Weights of a small GPT-style language model, trained from scratch on English Wikipedia.
Size: 18 layers, 9 heads of 64.
Training: a variant of Adam for these matrices, 907M tokens, 6919 steps.
Each number is 500 + 50 x the weight over its row's rms, rounded and kept within 0 to 999. Layers, rows and columns count from 0. Numbers have three digits each. The size before them is the row's rms in percent of the matrix's.

# down: layer 8 MLP down (transposed), 2304x576, rms 0.0469, rows 1109-1140, columns 0-95
# up: layer 8 MLP up, 2304x576, rms 0.0501, rows 1110-1141, columns 0-95
down1109 099:447487547539413564475502395504490494520518406537486488468606518520456495401600531512540547606471527459491445520550458597535563500579513490512581518406575493550468502523588541604394461523537527465465512533491492445553529498568510494502478486482508467486465483494514489549529524531565511573
up1110 113:420465464539547458509506496490554498522525505532514501565451533536539507548467504445452511515429568462545458506493567443499460514605488525488550495450582523397483542494493574418497526528496524532502496522523464518482576483573512528564570521410529507466460422529469451510472500476476492429
down1110 115:518573523461501512548545454589569487440403506518440523541549512556589612507597479472466538510457557564501508484524552495473510414469562460496455473463520539544503521568527428472428478533519469452496482485482436477585533444456486473480522561343489504426494550588477494540458487537508497510
up1111 102:512545536474479612497508442470471387529516414518490522487549431492491566556495459439527566540434526482495502443510481494628472486398490584490509514476491465519457567457455439470472648501608455415514549519582477496509552416459537479494474491520561498385541434492475418577499531537564370547
down1111 105:550471581524479446496470492472574509530437505527471494574442535506391506581483455491467504472434493525547526480545522453438480531519545437520528504482543522427474469462533517595528479523514442467547494548445569443437563569614482429480453515490513470401509491468522553526440592449419537551
up1112 102:550553517472529573478493467501425460411465439523472464454583441511505513565547537508534532503368483494499548536471523553511486510502416617478580488479551482487487501447535521512423536457543564419430530509486506523546485422469514541533511406505505510454513499510410458582521552447551476492
down1112 103:543519573478524563457504493510560508367479404574503509490477449458494457505498496557429518507481404517573553504492429570480582506489549525444506488500469452521452529592450535382461425559518434468477488538520542593597522592477485519495509446476511574482558440525476461516608507462483433507
up1113 098:488494570481527540470502489439530444529557468483527543446537500497502523618505546543555473597568522454499557455462512480451430487452423513473554601570651540472517498492517564498503584420461470435484456481474433516574568529449467495492470519510483468471497509496441467546489558414512422460
down1113 097:493512618460474513546518488450524522542485536405532502527503491518397520432487508521538516460490521496498477513523501467464527509610464491456548488413512504552505508485503532461405472533467483513483488471531507528465560564504486493436520598541475638497526504585470450478542461498516504451
up1114 091:507505479528522513420445455492517470412583464556460495517507521500527456553564585443464531598534484523544585458546482522530535500477457478478546550493554447437536492510500510453428557483487436450462512460497525466494552511511590470458523460462402462479496507557406518527549453501456424422
down1114 088:430551407481565562523451441490414517454508563574479492431404476479506526521525481557494510505520556484564482538466460501541558553466421523421466463461392444478436522478511466474494467439443610470497514385501468514504426483455450423443501542442469491478477475470473599469487517490509483472
up1115 097:452489530553455537490505541518530398471537477491514491448476506471454457458433433487561496467523552493468468554460394478555494583445468528500489480462524575566535439440578522439424490597541407439485496472426567516519497440500490426506561420504496512523540448431548506492538571434539525579
down1115 094:451560486486537596522355584451478486544491508450578540576452435514501554546586603546465471497589531492538495517524483608493498527468577526520459538476571537495530460580472535564452508547505429583473549528489566462516581465442496399523487442494444551516416579530485576595435524589541546413
up1116 106:464475418493527472567498449472467476490450401437551380379529385446477445458608589392472420502492598504554548515532449475498469479578474522546433475482543615479530519468464621348523523506466443513584500506538529487566484505581498486473585430470430534480452399529540525497525502518450495487
down1116 108:533454544528487472497483506478464513424409459427586513483473486500473491517556585437538493423552435460493543525446505485596526528579431482573527506415426467498497451534513598474523392604566496513510384517522416513558466533538486559493460530451499566519358547532433526441510494478405524444
up1117 109:549583418522540501494442414441461450477474504496506441464529461476557413584544501524575515467532519438434421439452465546563584384482433489521504488574660487501458500476473522484425497450422548473495432491431539483475542507474530522451483397493561491478413493450450525472500440403446532522
down1117 111:523533516596460461586518442463507457447421386531554500490436498409585500591452518401446447484454549597481476499413488459558552561521482449433479463500535532493507540455541409490533550558473494469468396518466518511421475466479500501423547560468492506456522486501426544536426585539471563599
up1118 093:500479477523478543427450600491592471554468503472505490456526586595431498583425538484505525557567620473398428456488456523480469532527457454512550469419505577508529506513394559427432531501567386454545578489430539493562463562508509486528568338548492499495525572550544358547529494531565569538
down1118 095:573526538552472556495545527487579388424518459448536526464415549464525453404507499519467467497509498478438497461556485523561501531437398437494436563545452473536494454576416442435518536490474397495520527445551544535498496434490501461454488518561421485492485461518501498490513505525537466531
up1119 105:537524515565499442496413517537520585582490500500512479442434611501552383461392582477487525494530465542497504529485464517414448430493513537604538475592501491462492463517394494455540488521474526461570462542522524523579532392424646515545520483444427450441544453565490453450513466582463466528
down1119 109:560478580423500429475433585473438558566541546418514375508415586467502481510462403378515505558503507462565555546453424546528486479585525600479575545491486484493539556472456500587572511574490583603516534510441465463530513558463390438526497440495457496513594422534506495536576456488486574439
up1120 107:520558526556557486553532516519521520444594457477436507500523583572466465592532591457561445443453484449493433538570495471450489471557477526482568446473473570581470432506446434490527534448507552508497471481571563484500509470379545531561564401585558445508544531458441556506580509542475493457
down1120 102:490485564469523466476443479474584440472479593569432501626501642486515485517492550522479490544534480412495509486558468535516458501531414491513534551488480493570466499586504600535511444481455485540567448560587576491601465463481445560473434544511512534521561527533511431476420474484517535476
up1121 105:507494561521482547504514554502437454417469487587400462462618502471530523549550456520535429490514533511407504528494466554410465502560471531572491613465435492474452481403521557498515491546495573496564500487540461442483552490473476495472489422446527460568565497466431471506467353480518486456
down1121 105:456484525528431464468505490447539484491412524502433534566561510481510480554508440506508498529481577547544504483519389472458506555550426491534530525465518407556489488528470546448492438437517484494441449387392486487566460455423438541426513437413422561454499564512480497462535464419499582379
up1122 100:630481527566470484457475513451513467507513447494456434469502521478502488538478540473603461525483551525407459476436489518518522505553486481462556475447483480551485531509446598469426534503488580495431520425514486537412500447465395494538612466470579372472515539560483530477592526494533514515
down1122 103:532550463456550472513541544431580513573383584550467532474567489525505455551519463453493601484448534558442459531587509444504438552507460450547432584427496437479495485470421477584583435508639510503534473481494465479487518523513569521516470510525590522535414484531584513478553477525385578517
up1123 105:561489556445508466504394581600478416462498435497509447515454488445452526430510508438528492552551626486462518519520529519463535461508473579447496604581535512497501467507475454457424531530465453578581433402562528609467478496555495456514485527435468472465470528561522515449533576495486539516
down1123 106:571548488416443504482522482572553491539465470466497439503450559563439490499499520579370474388532495474496468528474531511485517473495520548381495472507558395574546451547544458537490436554468491486500480529537551514517429565415506494530543510499481526509506384523388435485492417522512486458
up1124 101:540506544541472594507469455517500490475472558536413544522439490532544438515435551428455416557508557489416506461498559495556444588547517550543524551461517512520486539395516547484461562485552537526517459496540475515408495506563544561510474463524530558461581468480503469512475456579551425552
down1124 100:560413552559464504564537536522548558480500469503444469514508481419547427506465484455506478559479519497575479454517490555536486558580493540512478532444544429520500537583469515495490457472579479504480442599591470575483422506530454534461585487511456579483559484483453454519497393489455513457
up1125 094:451551497510484557533536422428525481396521487575541451516514523500395506486567445513485520564531466565540577512593462464465489577485533508455564513463557471519507447440477549564445476483460479464541496503416462587477483498555543403535431441565541560438410487452518447503497523415481509471
down1125 088:506541485505460497419487464551527497558487457481463531514471525519518527548473553523553425538407470499461465512606546495576515511482496536409491518451569532535454493557530447478392471465501484514512563530501461496487611554495518457370497479572495480535635507418573552462552555495424449482
up1126 089:495513494521596419441460431445549495531411499465553524414588515509518486549527489480379558534581604497490498487547408538532484456529510453526548534545537586565536502476493398446487546562460504472481475434506431435589502532439487526479585479620413496569486464528633487478587422476510535526
down1126 088:462487550480534405571502507427557438563506541431590465524500551473417503484544474577449581498535457569573545414488444509464489578496524527434461464570518418497373407475535492501526509529375562489440518514480483499469570562435554515444582497562396540456480536561405494597542462437566540590
up1127 093:405616545527531511554452547461480469417540498482479428487450599552428557530496547427574595518523520534435439446489638546552586470579563607624483424493523539487517502448531490468546495488548436509578519489489494456484537437504512538533557492457511464510406485495520466497506491469505500494
down1127 092:511434440468500487574556348436496520465538520558494549522575418519574509450564510570576415609459546543508542568496478424463523428511464511492483534510418436550513505460519515492500470557447536465432562556463504492517558572579572482533559444569523609542479545417463546495522549512498496538
up1128 097:535517530495615493500503490518530564464523437461496530598512517523497481501562517442425525485511506534498571512509461405538478460479478501382519488504454479504553497445521502499504507439532487491541497403460431407430513495514600408454541494568463499511471481399492551462481602420494416531
down1128 098:589418621486481566539512406352432438568515570592544598458456462561418541567472477423494505491559462505546490549522537542504576522470483501489462456504468523480498445567483468552493465440525489529486472513538555405526439557548552569391427562498508560514472532453594575474449391512518526479
up1129 100:495541489487569478521510386472534487450539517436561501543533560546406604504575555554501529524423499417481537515483540476456435549538459498496492630522457469432457463424540569446448542435569473538509480423524435447526451514510536478416586494458571561537532400521530587539478581434561482506
down1129 102:486573484524547482452457486483447442474436438488488491506533391527476483570449551553494469566483491531458443576496540595491488500482477563531479509479548501469548493493448449627510471504450479461468479485468531504581517430557487591539467548443370486470506497433511463438391434570406470423
up1130 114:568596490515520484511541546520468432387479505492464451417462497564536548490441516467442437463399564400414447443480518567434548468478441553438586525516589495527509526481458502533462616464446481509504476470506443473429515511524444529473535541602400415523469540574436594543542524494534397580
down1130 113:567554499532455529519437471388458500450533467509507432480405429510532523631479482498526518498491564496563447470533518557501450547457495457467461469464496453525498541481476497426429577469494393521450534622580543494468483426454376461477564536498516430467490495457498530533506494503521480513
up1131 097:537553535539618537470514556508477513454564480501394553529532518435535519516538429444397519549441479464441454429478418563476448519605492481475528521544505516498520549415462480495530470537422403476567466452482448481593596521508463491557506535530522464514523408492405475507496525556495503552
down1131 098:470437547470526566436540533460432447444515588453496435523486552389463514393485455446475430521468483524474539468465523590460419449474419551489507544433459518494398487520549463589531369572499455472582565472409425499506565519509510492542490519450565491480509497437502588412392479517512524541
up1132 097:445526424551500629461511504553545491519433553482453468478550451463439508477504428466528545583504568434437481434619576509528577504516556480532505507587493512456466542546587472417465528465434415473529527531458551436486512476477497594547530528523455627540497574508564532539463477519368478527
down1132 099:458497552423471559572477525427484480434476508625544467506447551480377531381385490493483570455529464528490564548473453492476419529494479485452465503519515550429425428521501497584540493485450568536464560476540591481506510460512461472508514528479470474469498518495507507553590454560579542554
up1133 100:461497509508516493609541546581448502433505437532513434564508645528418510472506483490485384545566524549538568451454543493474493539483451600569509447508467507428462498584474484462577524491462510537586443445502465515426525468554530537584551506415569434497536511521512460495603603517493468538
down1133 102:522530572509488493562467480473474411512429535486490533517501478543552489548546496427528415417473528397485396440569580538548553487449505492456522514484585570498519464519461464506568414491420603488535469465482513508540583527515589478465493515490516497488450511396544513456452496537395415515
up1134 099:470524501488510612550425499600525507577394395549492528456468568434514452540488523451457530431446548459469492501491499445436496530482561509527491471488480510491482480520430451495504499440557554476499465525416498472458483500458536541489619441539458547491474504515658547563543515583478566427
down1134 102:470464553636461563443497452407497504500606532561481497471507523465423452544424449511549496491493518485546440486522507468543458495471513541485509500616545444516543430577482529568406415484455557448507450460496434513516477553508513412518423522530483540453491445445420518534525461465498520453
up1135 099:521566496527576487540480536533450539461572362466577484474497533465478563508473509520445586510552478424528506463483414470573647423487499422448504415481460476489421520473428469501477538480532464585512479462537491549432519415415599484523530424547465458563491514575595519565597527482426509518
down1135 098:415518479528551430533524478441450504433490580496433597523503512506499531495584491410510525473471454464529557495473575491455523440554539561538459479536551464451451513434560446569506465489592486549492475512479463554447499532545534577496499523533507512494428460471602536466492520485468488502
up1136 105:459542583451547511466460476511482478589562428442490508474507569528524539478492557506523549436503490527506471480510549527566428515523435519370477508535566501513480480440622512498512596487526498487562506456514451480466507402461484461496481497478555467473467492592485497448526481506462516480
down1136 109:518496533519555496541563493507496504471459522502552556503548506545527447620470513463487578501513428553529506589398455464468449522544468469390534448458527484439527408440402542513429479538485532515501488535435499518488476431528457558535494585516464524415466519461497433481555536418406538581
up1137 102:538458484628517564488553473449557450506623438565565530478521532519525488447517478491504536499415547493451454500517540388463638488499446565521544471417567574548543544486521582485495409502544509527486537501389549570492472403550500514429552440535538525552393307527533523520512572507547535458
down1137 103:510510552447506495596381426584482488522532478540487551443489589502546527470539460440430428526484473485471555511588578545484508553446456495504484461382520557584474628402625470520482476519452468628522514580573483440508470547444554530447477485491566575528498417415477437422514491519413504532
up1138 105:516441504458459568461546495504403356499473472548541452599552528501523597540420547490466446583408570550433641412491596442478590540602463552529590551536548545445448482444480561500519517524627509442490414517470451505473550555560435479525497396389452472507443468514545411496482592554498452531
down1138 102:507602530539582472533570515530438514478506466591408406500524474529513511565424356541524492489610523549538465525474554454451436536512492514498566496474576506468470444500548491524521423508453532455492455490504558484513469512479561515487543436540469422554495537443543413451588389554522542485
up1139 086:538509502412566545544448523520478447513502515465425560459515469473525510550468522527415501515545544558547450434452567489490505488517613490536517483572454546482502500521526481459493479499587548523469534529478521486486563424473532495572583461457479435533510527485545467419497503464524511504
down1139 086:501510485550479546421548521624465470392470491498553505481464576515521432411536539516454478462560504624513512289496481539422494555517453387487435450455502433435575525525504497482515459473555517586512407471565446504556515517511526494549527441491468484551501403444494437403620517525480518538
up1140 095:453565579470496489524557553528446441551586409545519515496526487523531493509493457559535477508540419442460545480546545503542547439551407455546548466483492480479444485458486566487462486541515467432560485457501433398475496472555481569483500538496502428504560586480486494515481474453459380521
down1140 097:470462525527527523528462499473505418485506489543536541461542462446487531487495409512466467493559491498486472570465598593508481501461556547449401470478408575535507445462581505515550495564435606496476518497493365445508490482491486451397541571646548513476524474509526456473492489573565335496
up1141 087:570492502447499408563448412563548550448488420486369468542499565532487493517527534457438480493414567458478419540566446522479429504493483536443528530548540461598511515415498494430521562522564531564498499463483490469463436427429512513535471514514501467572424424504470525476494502535582538439